Weights of a small transformer language model.
Size: 8 layers, width 768, 12 heads of 64, MLP 2048 SwiGLU, vocabulary 45647, 127M parameters.
Architecture: LayerNorm before each block, rotary positions, biases, untied embeddings, normalized queries and keys, attention and MLP in parallel.
Training: a variant of SOAP for these matrices, 734M tokens.
Each number is 128 + 32 x the weight over its row's rms, rounded and kept within 0 to 255. Layers, rows and columns count from 0. The size above them is the row's rms in percent of the matrix's.

# layer 3 MLP up, 2048x768, rms 0.0808, rows 1522-1588, columns 608-639
size [100  93  96  93  92  95 104 100 106  97 105 107  95  98 117  98 105 104 101  97 110  86  88  91  99 103 100 102  98  97 101 100  97 106 111 108 103 107  95 126 103 110 121  95  98  94 115  94 106 100  87 102  96  97  98 102 101  92  88 101 102  94 102  98  93 101 106]
[[107 121 108 155 145  92 114 137 128 116 133 144 147 115 153 107 105  60 118 159 140 163 143 171 213 144 139  81 130 115 151 142]
 [ 49 125  91 114 172  86 138 137 170 130 179 112 147 149 147 109 143 117  91 190 169 125 151 164 155 128 114 162 124 131 122 139]
 [148 108 106 158 100 142 163 144 116  77 185  97 166 185 179 134 100 101 157 127 125  90 102 181 139 106 137 123 160 123  88  99]
 [127 154  90 114  95  94 155  82 108 107 165 156 136  95 105 132 123 120 163 114 162  93 169 113 138 163 124 116 148 114 174  99]
 [109 140 179 142 117 137 114 126 121 158 111  99 138 146 106 136 224  77 115  65 114 174  99 142 128  73  99 107 119  67  94 135]
 [ 51 137 132 162  94 101 120 131 118 125 127  90  97  86 109 144  79 104 136 187 154  99 126 114  50 194 122 132 111 140 113  91]
 [104 137 108  92 162 131 117 157 123 123 157 117 118  81  98 134 130 179 140 159 114 126 134 152 213 120 173 121 127 164 138 108]
 [163 142 134 139 194  80  71 173 145 148 183 126 168 121 199 174 130 115 137 107  92 134 131 125 130 114 139 168 109 179  61 144]
 [104 108 123 136 105 174 166  89  98 159 133  71 120 128 174 129 124 135 208 111 129 106  92 121 100 184  83  91 138 187 154 170]
 [ 99 118 129 145 116 152 127 168 102  67 133 121 154 115 109 218 120 131 131 121 113 111 136 175 142 104 135  88 114  85 152 128]
 [179 164 118 101 130 167 139 137 115  82 121  93 128 170 167 126 121  99 142 114 126 120 144 210 165  95 114 130 174 119 108 237]
 [ 95 159 146 111 142 180 134 119  89 148 143  87 135 128 149 170  95 180  71 127 142 119 116  82 112 150  49 143 110  89 122 117]
 [116 101  88 163 138 129 148 125 190 120 169 175 125  72 109 140 220 117 187 138 137 117  69 146 158 151 143 104 126 154 140 129]
 [149 140 129 158 138 120 119 174 133  93 119 139 182 140 116  92 168  94 138 136 126 106 116 108 151 113 195 124 131 131 165 118]
 [166  97 135 190 126 156 125 153 188 142 125 154  67 137 151 123 158 116 108 144  92  74  93 137 151 160 133  84 112 103 160 129]
 [143 194 177 124 136  46 106 147 107 153 105 101 105 131 175 159  84 113 128 133  84 157 153 137 142 113 129 148  93 150 108 143]
 [ 86 109 154  77 120 106 179 181 130 115 129  79  88 151 137 137  71 118  56 153 134 149  97 189 111 115 104  67 159 103 146 124]
 [153  99 120 171 104 152 146 169 171 139  76 107 143 129 129 145 147  97 106 140 112 124 135 119 122 154 130 100 141 119  96 128]
 [110 152 112 178 175 117 140 135 166 116 161 160 115 149 140 160 145 179 113  86  62 127 145 127 129  48  97 163  77 106  93 111]
 [152 127 122  78 137 142 147  90 128 115 150 155 160 109  95 127 141 141 146 108 152 155 133 129 131 177 125 130 141 100 124 146]
 [ 82 168 151 125 176 113  91 160  83 136 133 118 176 142 104 154  98 165 105 130 130 129 103 110 137  80 206 140 165 128 137 112]
 [142 160 182 138 129 161 139 124 108  95 146 126 102 126 177  97 123 109 201 150 108  76 152 133 110 169  97 164 178 149 128  90]
 [141 140  98 117 119 107 170 104 147 144 171 115  52  91 154 157 119 152  88 115 111 104  78 129 131 140 126 165 151 163 183 115]
 [ 65 121 145 140 190 104 107 135 133 107 114 158 173 142  86 194 125 108  80 139 156 149  98 147 149  62 152 140 119  92 138 138]
 [136 178  91 129 119 182 164 112 144 165 131 138 166 144 153  75 174  81 192 164 157  79 155 133 156  73 102 168  91 109 136 141]
 [111 123 125 162 139  44 149  52 147  66 163 108 100 107 147 138 127 132 122 127 109 122 167 112 114 157 110 134 124 149 159 171]
 [112 183  86 139  99 100  69 107 157 147 124  84 116 129 134 142  98 121  89 143 153 117  99  95 124 131  88 129 119 161 107 111]
 [122 106 128 161 142  78 130  98 151 197  75 155  75 110 166 128 142  87 125 147 103 143 153 147  87 145 117  95 125 146 109 134]
 [102 153 165  86 108 120 164  70 161  86 127 123 131 164 160 109 130 125  23  90  69 198 129 164 129 103  91 190 133 136 166 113]
 [127  85 106  85 123 156 130 169 127 123 139 137 109  76 163  56 100 146 131 136 167 154 150  86 142  54 100 140 108 154 125 215]
 [151 130 112  97 194 161 140 167  86 145 124 151 102 159 136 152  92  70 162 148 140 120 101 103 168 187 128 170 205 160 114 117]
 [113 144 147 148  81 150  93  89  98 131  95  67 110 121 146 112  85 151 106 124  82 186 113 160 157  90 139 172 164 158  62 213]
 [110 152 155 124 115 149 137  95 187 104 145 128 142 147 178  96  85  90 125 120 126 181  75 152 126 167 144 102 103  88 177 154]
 [175 117 106  91 228  81 109 166 148 153 134 181 145  90  89 168 121  88 114 110  83 118 214 125 113 159  90 137  43 167 132  80]
 [122  98 105 108 132 149 115 147 110 127 125 104 136 146 143  96  34 128 133 119  95 160 104  83 134 127 149  99 109  62  94 179]
 [167 116 142  89 129 176 135 128 167 138  93 144 121 184  59 120 141  75 146  85 122 141 168 128 130 102 143 148 122  93 135 137]
 [ 96 133  64 139  99  55 154  94  88 156 148 140 171  96 129 133 141 161 171  67 124 112 133 127 141 152 152 131  82 138 134  79]
 [119  87  94 132 118 164 127  68  71 128 121 106 171 119 119 136 116 123 119  77 119  83 148 172  76 123 145 130 102 150 151 142]
 [107 131 142 136  82 183 124 148 103 122  24  81  75 129 120 148 144 128  99 114 142 145 181 117 175 169 144 128 189  87 176 122]
 [133  72 180 159 141 125 113 139 122  57 190 114 123 139  68 171 153 102 179  63 140 123 125 138 104  85  71  70 129 142 141 138]
 [185 127 108 125 107 184 133 102  88  90 130 116 134 124 114 119 113 103 128 102 162 103 140 132 107 103 181  96  96 121 162 128]
 [108 118 193 126 150 131 120 141  63 125 101 118 108 112  95 181 148 141 123 137 136  74 176 110 130 112 110 129 162  90  99 171]
 [101 103 129 200 121 126  64 145 176  68 141 162 149 202 173 174 102 113 114  96 112  91 115 101 176 149 122  73 102  96 138 135]
 [100 119 131 101 116 129 120 116 203 171 108 100 145  81 125 139 130 157 140 179 148  85 152 179 155  80 160 146 144 139 135 135]
 [110 149 138 161 144 192 103 105  72  99 168 107 127  53 113 140 100 108 181 177 146 114 111 121 114 171 133 164  94 144 173  44]
 [110 109  88 102 121  77 108 146 184 129 122 142 102 152 148 138 110  64 113 173 108 153 104 191 150 118 144  89 119  95 171 112]
 [169 162 112 164 144 132 118 133 100 101 115 147 119 137  77 144  75 186  95 133  87 118 132 155 127 105 106 126 130 108 141 205]
 [126 122 163 143 112 155 127 105 165 115 145 113 140  97 155 117  87  74 155  86 138 133 127 154  91 115 109 139 105 133  65  97]
 [117 175 112 154 129 121 113  94 151 134 112 200  90 187  89 109 162 125 193 207  86 130 132 117 170 159 136 164 121 135 131 129]
 [ 64 161 146 172 125 130 114  84 131  88 101  68 119  89 128  80 177  94 165  84 128 132 104 135 107 138 114 102  98 146 171 141]
 [106 162 150 154 121 197 141 148 123 101 106 131 101 171  77 124 178  47 139 153 107 104 154 155 148 129 125 193 117 144 148 156]
 [132 107 178 123 133  85  87 164  97 185 115 127 140 145 122 131 139  72 108 131 156 212  69 110 161  98 136 124 170 172 131 152]
 [152 123 129 107 135 169 133 148  11  84 144 140 128  95  88 131 117 155 136 128 153 167 149 112 125 102 101  72 135 122 145  86]
 [ 73 116 143 154 107 135 100  36 148 129 119  79 196 124 146  73 144 106 150 112 110 102 118 157 145 147  95 114  78 144 149 132]
 [112 179  95 156  53 105 130 107 111 167 131 167 137 147 147 168 101 134 126  96 155  90 124 135 107 142 131 109 177  92  93 131]
 [157 132 150 132  97 147 150 132 162 109 125 109 229 154 153 173 155 120  72 135 153 138 135 111 149 125 185 173 121 100 143 140]
 [192 155 174 146 147 183 135 161 127 129 175 172 206 137 137 139  94 155  73 185 151 127 125 133 134 158 198 133 107 104 126 146]
 [155 148 184 106  99 178 192 177  88  97 129 150  96 117 154 116 114 153 103 124 134 154 167 122 109  89 134 142  77 133 154 139]
 [166  99 152 112 130 126  96  74 101 153 118 187 167 160  84 201 135 144  95 128  67  85 148 167  70 136 170  93 129 127 107  85]
 [104 169 123 127 110 151 120 185 104 128 132 117 129 141 153 120 105  82 146 133  78 123 162 153 147 136  62 102 169 155  83 111]
 [152  36 106 106 116 119 174 158 162 213 166 118 227 155 137 155 123 134 152 135  98 133 141 126 106 146 148  76 115 110 145 136]
 [ 89 136 155 157 139 179 101  87 133 108 139 137  72 112  95 135 158 119 117 161 117 153 138 170 116 188 130 119 143 163 102  95]
 [116 195  88 157 172 122 120 137 118 154 210 125 186 144 142 151 136 148 145  62  62  78 121 144  85 155 198 156  42 117 118  98]
 [ 96 152 104  70 152 138 120  95 173 181 156 138 131  95 122 124 127  94  99 166 106 121 139 158  86 136 140 103 125 131 151 140]
 [ 97 125  91  99  90 151 137  85 184 143 112 109 107  61 143 178 121 112 112 122 167 126 194 108 131  59  89 138 117  86 126 103]
 [110 124 154 120 132  72 107 133 148 101 195 142 160  77 127 134 140 159 131  82 130 155 141 122 154 143  94 103 162 127 190 159]
 [ 78 102  99 104 182 135  27 128  87 110 126 179 118  80 148  92 138 116 161  80 128 129 105 154  79 155 118 128 202 124 148 177]]
# layer 3 MLP down (transposed), 2048x768, rms 0.0786, rows 1522-1588, columns 608-639
size [ 93  96  95 103 107  94  97  99  99  98 102 103  95  94 103 109 106 104  96 105 100  92  93  93  99 103 103  99  97 107 107 102  94  99 101 102  97 104  96 113 104 108 101 101 100  95 108  99 106  95  94 104 101  98 101  97 106  97  98 144  96  93 100  98  96  93 103]
[[162 127 155 100 188 174 127 155  82 121 130 147 129 139 180 130 133 135 143 153 116 214 143 168 109 156 124 152  98 129 149  81]
 [150 130 194 107 190 103 162  95 163 119 139 162 121 103 111  75 174 104 173 139 107 100 167  94 145 162 127 101 115 123 117 152]
 [128 169 179  66 123 163  90 129 142 126 201 134 174  55 142 134 130 115 172 102 130 160  84 149 161 147 139 140 147  93 117 145]
 [155 149 112 112 108 154 131 139 154 145 145 140 129 116 116 143 132 109 141 107 128 148 172 148  49  80 122 104 104 157 167 137]
 [116 139 144 156  71 125 136  73  97 104 152  89 153 100  92  96 143  79 153 150 195 151 159 151 113 137  65  85 155 152 107 142]
 [110  59 184 118 102  83  97 147  87 186 157 151  69  61 128 114 175  88 116 104  85  65 150 106 147 101 130 113 129 169 119 128]
 [139 104 142 146 126 184 105 114 158 129 148 148  65 154 102  80 101 175 141 133 108 175 155 170 176 155 123 135 109 131 131  81]
 [129 198 161  98 114  76 114 106 157 149 122 105 167 130 166 145 154  77 135 165 130 133 165  63  46 122 105 156 107 143 117 186]
 [142 191  93  38  62  86 160  76 110 163 115  72 141 133 132 117 131 162 165  89 164  80 122 164 172 140  94 138 100 138 158 131]
 [205 171 129 152 191 122 136 168 150 196 129 147 144 106  63 178 170 136 162  40  86  90  91 118 145 109 116 132 111  53 157 140]
 [163  85 187 172 122 101  96 180 162  85 147 170  84 190 152 155 146 134 149 152  67 104 149 130 122 142 145 139 133  82 114 121]
 [ 63 106 166 175 170 180 142 144 134 140 180 127  74 129 105 163 130 128 113 117  98 129 120 123 144 143  66  94 133 147  95 100]
 [153 162  78 111 156 150 147 191 123  92 169 167 118 114 116 120 161 133 131 157  87 174 126 175 121 178 151 150 105 139 163 140]
 [140 126 110 214 115 146 129 149  77 154 134 102  87 143 162 124 172 116 156  82 130 106 167 153 111  60 138 100 125 155 114 134]
 [112 153 139 156 112 122  99  79 166 141  87 141  95 105 145 138 113  84 113 101 139 148 113 111 152 168 119 114 106  93 131 121]
 [124 198 130 132 136 134 116 119 108 147 112 126 113 141 134 143 103 161 128  55 102  88 119 103 165 124 180  78  67 144 126  93]
 [145  90 134 128 117 158 116 195 126  55 103 157 141  98  65 147 127 150 127 130  65 114 102 108 162 123 131  89 129 101 154 117]
 [150 175 110 172 145 132 125 144 132 123 165 159 176  92 133 169 131  93 131 139 117 163 132 120 145 102 140 133 142 167  92  75]
 [123 133 122 145 183 151  85  77 149 118 131 161 132 189  98 109  79 132 120 108 145 111 124  93 178  99 138 115 140 148 110 144]
 [121 136 174 114 177 104 148 182 132 146 109  93 122 107 111 163 159 120 128 130 120 151 147 119 126 170 152  94 102  99 153 128]
 [177  86 147 154 150  81 143 120  93 152  80 147 131 159 113 118  70 129  52  88 163 141 130 139 141 124 131 129 136 108 173 152]
 [140 113 105 130 126 150 114 163 113 101  99 124 173 105 197 119 133  98 149 111 100 116  98 167 134 181 123 174 163 136 119 148]
 [ 93 157 151  99  75 180  99 112 124 197 115 134 138  85 140  28 126 129  71 124 103 125 101  86  94 166 139 119 107 191 133 118]
 [129 128 111 168 109 131 101 135 163 123 133 141 140 194 134 177 113 128 117 170 145 120 155 126 103 178 117 177  95  75 147 158]
 [102 121 112 117  77  50 122 138 101 160 117 110 126 165 165  97 152 130  96 140  88 158 118 141 139 131 134 227 136 136 133 176]
 [142 139 100  53 148  42 165 156 131 130  90 124 122 124  67 146 143 160 122 149 148 149 131  65  97 137 167 139 129 137 121 102]
 [103 128 171 108  82 125 129  49 153 137 117 106 190 171 134 142 150 145 152 105 150 136 163 105 175 134  93 133 145 154 105 137]
 [156 140 117 165  97 108 102 132 120 157 116 120 137 166  99 168  97  93 148  75 163 135  76 165 118 127 162 155 151 158 168  82]
 [111 108 133  47  76 118  69  81 107 107 154 120  92 147 126  89 135 154  65 133 127 134 177 115 139  73 125 213 138  94 130 165]
 [167  62 146 141 108 114 105 114 149  86 113 116  95 134 201  92 115 125 120 105 130 154  91 137 140 135 120  94  91  71 133  97]
 [137 193 113 176 115 167 156 208 127 128  93 123  81 128  93 134 130 130 105 144  70 132 109 139 161 103 205  98 221 171 132 117]
 [148 154 150 138 153 111 118 140 100 167  69 147  98 114 162 159 161 119 177  89 126 122 150 103 131 107 162 120 108 152  58 104]
 [139 131 169 128 136 139 169  87  71 106 161  83  96 123 116 142 180 102  79 133 101 147  91 123 107 104  37 119 127 144  97 115]
 [137 144 149 122 149 121  95 115 137 129 114 141 160 146 109 125 114 111 164 131 134 178 112 147 101  64 164 138 145 115  78 116]
 [138 132  88 116 116 123 167 125 167 103 151 124  60 106 114 219 149 117 107 161  79  88 152 153 127 129 110  99 145 124 119 136]
 [131 117 107 108 137 121 199 122 142  99 124 152 119 113 107 126 147 178 136 110 104 140 194  98 158 113 124 133  90 127 127 104]
 [142 167 147 163 100 139 106  85 149  97 216 101  75 130 119 141 125 100 110 128 113 137 141 125 124 180 182  99 137  61 143 101]
 [100 128 114 183 166 139 111 125 127 144 183 114 111 106 143 132 136 103 107 120 166 160 117 125 174 109  87 176 123  95 118  93]
 [105 165 111 115 183 135 153 104 160 143  87 144 119 101 166 148 125 108  81  90 110 129 116 142 151 124 136 146 102 195 140 102]
 [113 180 164 165 139 147 184  89 105 101 118 176 126  87  97 108 120 137  80  92 168 134 201  85 152 104  91  91 100 115 159 126]
 [110 177 161  93 135 158 133 101 105 103 144 123 139 139 153  96  80 101  94 114 188 173 178 136 158 105 134 169  86 131 209 115]
 [103 102 114 129 154 162 108 164 141 156  78 142 138 118 158 114 178 166 105 122  44 122  88 116 168 108 128 144 176 117 112 142]
 [149 109 169  96  92 153 171  24 165 141 164  62 187 140 157 141 139 103 151 145  62  99 185 148 126 101 142  79 135  60 168 122]
 [ 97 143 155 135 179 201 128 114  98 150 143  49 123  77 161 193 142 132 121  86 151  44 180 117 174 118 148  85 133 180 102 106]
 [126 138 194 192 145 125 116 111 137 184  78  93 136 148 140 133  94 137 141 133 147 111 105 123 175 168 147 121 142 134 147 141]
 [114 126  91 116  90 114 102 146 122 155 120 121 116 126 173 143 148 118 160 128  70 133 112  93 110 134 139 123 148  36 209 187]
 [ 72 191 124 106 104 117 171 110 175  98 132 143 136 152 153 155 117  47 110 143 102 134 118 104 157  79  89  98 148 107 104 108]
 [144 165 111 140  83 136  97 100 119 146 139 124 138 123 159 182  94 117 151 125 193 152 132 176  93 154 114 117  69 123 101  85]
 [139 135  61 109  65 165 118 153  88 135 126 105 152  92 132 192 161 152 125 181 127 133 107 114 133 108 149 165 105 114  90 125]
 [ 93 121 114 184 113 159 114 119 105  84 156 137 177  68 139 117 111 138 167 128 109  60 148 145 109 103 129 151 152 139 128 130]
 [144 144 100 117 175 143  30 135  83 123  74 141 121 132 105  53 114 137 162 154 163 138  69 180 184 117 132 147 131 136 139 116]
 [ 78  93 145 103 149 153 151 123 169 190 137 124 109 132 151  97  75 157 114  89 171 172  88 133 132  94 171 147 170 132 200 136]
 [115 180 135 175 140 147 143  69 115 153 137 100 130 142  55 122 143 113 168 127 164 151  80 137 149 113 154 111 120 109 170 170]
 [111 125 174 164 144 160 119 114 153 124 149 165  97 158 156  92 171  70 154 133 137 147 143 221 172 150  90 184 148 130 160 133]
 [142  67  85  88 127  78  87 125 114 121 118 142 158 175 126 124  93 144 137 144 157 116 111 113 169 119 104 136 111 122  96  92]
 [155 121 170 118 109 148 117 134 101 113 151 123 199 209 171 113 185 122 114 133 153 165 149  84 110 152 205 146 118  90 159 156]
 [170 144  95 151 121 142 178 168 157 175 126 113 152 175 137  92 123 111  83 159 153 140 133  88 151 166 102 124 120 107 128  87]
 [110 142 139 111 132 152 104  84 135 118 154  70 103 162  89 106 129  92  51 140 101 125  97 139  81 107 149 130  82  87 187 157]
 [124 105 131  84 179 167 174 133 135 178 137 132 106 143  81 139 133 196  75  66 144 120 112 114  84 140 106 101 122 113  73  93]
 [102 137 145  94 116 178 165 117 109 131 159 148 131 115 168 117 128  99 150 169 124 127  64 149 118  99 137 127 165  83  96  99]
 [129 106 113 139 153 190 115 133 185 208 126 120 109 169 135 139 164 118 154 145 131  88 117 158 152 108 142 165  83 124 148 107]
 [132 120 118 141 167 170 155  92 136  94 109 117 179 126 172 129 136 109 108 126  92 154  68 116 149 130 142 137 177 198 116 163]
 [138 130 115 117 133 117 105 128 115  96 158 191 132  97 134 111  94 148 128 114 126 120 138  86 172 121 174 154 104 112  72  98]
 [142 125 114  65 156 164 152  87 101  71  57 118 150 115 152  93 107 129 193  66  77 131  97 114 102  95 131 116 130 147 140  96]
 [ 96 173 109 115 111 146 115  73 128 136 165  98 122 124 164 139 145 111 160 166 147 136 139 104 139  81 162 157  81 111 152 179]
 [118 149 161 124 140 138 119 137 144 151 164 155 127 182  85 145 149 196  90 123 159  76 129 143 186  92 133  86 135 104 111 178]
 [ 84 131  90 110 120  92 128  77 148 145 113 118  96 142 135 144 132 116 139 101 123 109  65  87 156 153 144  98 121 116 136 153]]
# layer 3 MLP gate, 2048x768, rms 0.0801, rows 1523-1588, columns 608-639
size [ 90  95  86  97 106 104  95 107  87 109  99  93 104 120  95  95 102  97  95 108  91 100  94  99 105  97  95 102  92  95  98  93  94 108 101 102 107  98 108 100 110 119  87  96  97 104  99 110 101  84 104 103  93 103 101  94  91  94  94 101 100 105 104  89  98 106]
[[105  96 117 153 126  49 117 113 176 196 116 104 132 168 104 183  99  92 119 136 130  82  74 114 146 109 159 109 185  75 200 139]
 [121 156 175 127 133 115 150 103 138 131 129 117 128 131  77 123 177 149  63 111 149 189 119 113 101 168  82 160 134 188 137 161]
 [ 75  96 112 161 131 151 132 139  95  99  85 103  66 139 101 159 157 165 155 126 133 201 113 110 160  80 161 146 151 135 139 175]
 [143 102 153 156 114 106 147 173 149 126 137 137 142 178 123 113 114 135  83 105 139 109 115 133 199 167 138 131 147 108 165 126]
 [164 169 134 125 105 104  98 148 187 190 139 144 166 187 149 148 149 136 132 114 121 144 135 144 115 118 135 115 154  98 116 138]
 [160  75  73 218 145 117 134 106  85 176 102 152  80 159 130 114 187 136 108 105 127  77 113 180 162 162  95 174 128 151 139 155]
 [148  89 104 136  53 126 161 100 144 163  70  78 156 101  94 121 151  76 105 159 130  93 158  93 148 137 136 175 127 117 136  85]
 [130 129 127 100  84 124 109 171  87 130 158 173 155 108 180  98 120 202  38 116 152 161 134 125 147  99  93 159  83  85 179 120]
 [144 135  96 145 137 184 146 175 136 142 155 175  88 139 130 110 116  84 176 118 103  87 147 152  95  94 155  49  72 151 151 104]
 [118 137 133 146  84 110  85 132 139 119  90 101 131 187 134 121 124  61  71  92 153  64 118 116 131 108 121 181  90  62 148 133]
 [121 122 128 143 147 130 153 101 189  93 166 151 118 102  44 134 148 123 128 160 150 105 115 113 103 113 175 122 107 151 178 133]
 [169 108 179 133 146 151 178 113 145 117 111 126 159  91  98 179 162 157  67 104  93 128  93 120 136 100 111  99 122 147 147 107]
 [143  95  86 106 100 124 145 135 124 109 151 153 162 144 139  71  79 120 134 143 127 156  94  72 145 110 140  79  94 109 143 104]
 [134 109 108 131 112 162 134 143  93 117 134 133 130 158 113 114 224 133 102 107 121 149 137 113 144 167  70 127 157 132  75  97]
 [ 74  98 134 137 130 130 119 143 149 115 149 193 222 165 147 101 154 131 108  98 143 115  90 153 167 118 121 110 153 132 172 129]
 [157  96  81 132 128 193 147 154 123 152  95 157 144 149 179 112 152 132  99  72  74  79 121 138 148 125  96 163 187 127  92 134]
 [135  86 158 146 120 121 112 134  75 167  95 134 188 163 113  85 127 128 123 104 109  76 121  69 155 108 137 148 133 104 110 156]
 [129 104 121 172 117 109 140 118 198 100 172 134 144 113 128 123 165 181 100 117 161 135 138  89  89 137 127 114 100 149 140 136]
 [158 153  93 208 143 108 132 103 102  60 180 124 128 183 149 139 116 191 123 176 122 120 113 142 111 159  63 172  98 123 108 161]
 [133  86  93 110 114 134 140 158 148 134 106 165 109 103 135 163 158 148 108  92 136 153 119 133 171  89  70  71 113  72 166 140]
 [116 122 130 108  91 137 213 131 135 132 135 160 103 102 196 141 138 114 163 120 129 115 132 136 142 161 118  87 105 197 178 112]
 [116  76 147 148  90 111  95 133 113 172  85 122 120 133 116 134 152 164 146 158 103 103 108 137 120 202 146 106 120 181 113  94]
 [125 128 121 123  51 131 171 124 121  58  40 164  65 168  72 115 160 141  71 108 138 131 193 126 191 109  95 129 165 103 104 131]
 [147  75 143 100 121 152 152  93 153 120  91 143 121 162 144 104 134 155 164 157 134 119 208 138 149 118 109 174  87 138 105 146]
 [176 132 110 104  84 167  74 145 192  80 141 136 165 130  63 150 137 123 140 145 106 172 117 110  79 156 126 118 130 101  75 156]
 [148 133 105 154 173 124 163 100 113 144  89 108 144 170 109 144  82  52 108 127  59 163 104 139 159  36 107 100  83 116 178 175]
 [147 106 119 117 176  86 212 108 114 131  93 128 152 157 203 112 117 172 109 170  96 133 157 137 186 182 151  76 142  97 131 135]
 [126 152 141 132 141 119 126 124 157  83 131 126 158 143  55  97  89 174 116  94 153 143 140  86 126 139  89 152 138 153 124 100]
 [149 152 167 193 101  86 113 112 150 112  66 150  68 132 146 120 180 112 125 145  74 107 101 110 117 180 125  97 135 102  88  78]
 [ 94 124 165 124 178 143 145 128 179  22 148  97  69 154  66 119 128 159 126 131  95 124 116  86 106 100 121  65 141 138 138 119]
 [143 151 122 131 118 172  95  98  81 139 132  87 108 141 120 148 140 136  87 188 171 128 198 136 135 134  76 163 126 133 142 118]
 [135 126 157 108 107 142 119 152 163 102 188 108 131 155 178 146 163 111 138  98 134 167 144 123 168 110 143 138 103 104 150 127]
 [120 142 215 205  86 107 124 135 166 139 121 158 106 166 131 114  78 146 107 139  77 187 128 123  78 137 172 117 155 161 149 149]
 [126 125 120 127 136 108 141 142 214 117 155 115  94 189 119 116 185 127 107  80  79  68 135 108 180 110 156 123 187 142 169  66]
 [158 167 171 136 111 147  99 140  89 102  88 167 105 120  88 153 111 144 170 122 217 130 197 142 135 100 157 108 168  40 186 146]
 [ 69  83 150 171 146  79 187 150 156 133  92  92 159 117 160 147 132 126 154 149 127  67  84 161 203 155 132 111 130 147 131  56]
 [119 103 161 129 149 136 126 139 120 170 160 131 116 134  95 139 113 130 128 103 134 211  85 112 119 122 142 139 151 115 129 152]
 [112 111 115 156  79 173 207 165 132 130 134 128 155 138 108 130 152 132 152 166 170  80 172 127 168 157 130  96 132 161 162 104]
 [ 65 188 139 105 158 181  97  96 130 111 171 127  92 118 120 128 141 113 119 115 131 185 112 166 156 104 146  90  51 121 136 144]
 [116 181 128 161  88 169  88  95 116 106 121 162  94  87  81 151 178 139 181 146 121 129 107 117 159 201  89 117  96 177 100 168]
 [114 127 108  97 119 172  84 108 162 114 125 148 127 115 157  99 124 121 156 187 164 164  58  92  75 129 145 117  72 152 101 106]
 [111 139 110 148 164 126 132 131 182 118 151 117 197 140 136 173  76 169 140  96 123 110 110 149 121  95 182 136  69 102 210 144]
 [128 121  92 185 127 162 164 180  40 112 113 188 179  87 116 145 126 110 125  56  76 110 117 144 149 139  87 118 121 100 134 125]
 [156  90 165 141  99  75  84 129  94 189 171 107  80 129 176 139 161 160 146 103 114 122 150 143 123 146 149 135 170 123 123 115]
 [ 83 162  98  88  92 134 125 119  95 116  90 145  45 117 107 129 113  82  96 134 108  92 129 148 140 128 147 102 183  28 157 155]
 [ 87 167 104 138 186 160 135 170 197 168 144 124 147 122  91 151 141  88  86 139 184 132 111 137 173 139 133 113  85  84 133  95]
 [140 124 116 113 113 118 115 144 153 120 171 134 138 132 166 104 104 117 108 121 163 137 139  47 169 159 149 154 141 131  60 150]
 [118  54  93 172 100 131 127 170  96 123 118 148  97 130  82 102 160 138 157 153 133 145 136 156 111 161 142 192 148 194 122 102]
 [147 125 101 136 151 162  97  89 112 142  40  93 161 203  97 132 199 155 115  87  76  49 149 140  78 143 161 153 107 188 168 120]
 [147 102 121 138 108  79 171 143 155 117 147 183 125 169 112 129  98 164 173 153 141 104 110 119  53 171 118 111 121 109 125  89]
 [133 139 135 112  87 121 129 113 158  89 124 137 129 110 138 134 138 169 161 108 149 122 169 119 167 106  53 177 115 104 122 129]
 [100 123 127 219 165 124 120 145 113 122 123 117  74  73 154 112 143  84 115 173 136 101 146 143 155 166  89 137 181 114 139  81]
 [190 111 135 136 133 159 104 112 154 176 121 131 175 113 159 141 135 107 181 112 104  93 113  90  80  75 125 123 106 149 198 193]
 [143 155  91 100  82 114 118 151 193 131 101 201 128  74 155 106 126 156 112 177 101 158 116 115 163 104 132 125  93 124 138 134]
 [145 161 168  89 148 130 131 134 129 150 149 140 144 110 136 118  94 189 158 140 136  94 221 138 125 155 110 151 139 131 141 130]
 [ 82 176 129 119 125 216  98 119 205 110  60 125 104 149 131 151 106 155 142 135  82 115 144 103 119 137 159 109 147 121 132 145]
 [196 142  85 154 140 165 134 193 129  48  99 164 110 131  94 138 144 162 171 111 118 133 183 132 154 132  83 131 200 127 132  98]
 [ 83 167 115 135 159 123 113 130  97 148 115 129  94 128 148 118 132 156 125 137 128 158 117  48 128 135 160 187  91 102 120 109]
 [159 127  67 106 106 109 128 105 149 157 140  89  85 158  77 156 113 166 115 129 184  86 149 168 139 147 167 154 173 134  98 167]
 [ 93 165 150 121  89 190 153  94 130  68 125  96 130 120  87 108 164 134  96  95 180 143 110 115  86  66 137 146  97 111  96  85]
 [ 85 187 120 141  99 109  80 140 174 131 124 130 123 158 135 118 138 142 103 142  58  65 133 154 113 147 114 118 108 121  97  52]
 [188 125 133 133 126 175 121 147 119 178 163 140  95 186 127 121  84 168 172 130 108 117 135 136  74 160 135 146 146 107 117 112]
 [ 98 134 131  80 105 152 110 121 108 157 150 121  90 134 115  95  90 146 160  85 146 164 128  97 154  88  91  88 107 162 129 117]
 [145 146 162 158 189 135  47  97  25 153 169  74 132 123  93 101 150 145 134 127 150 142  75 131 121 147 134 101 104 171 128 180]
 [193 140 133 142 126 151 148 170 157 117  96 137  97 114 115 141 181 147 109  45 137 105 123  97 231 133 125 145  76 139  91 101]
 [125  87 181 130 144 120  87 134 192 141 135 181 155 125 142 139 148 148 115 135 149  84 135 102 162 159 120 103 116 205 117 109]]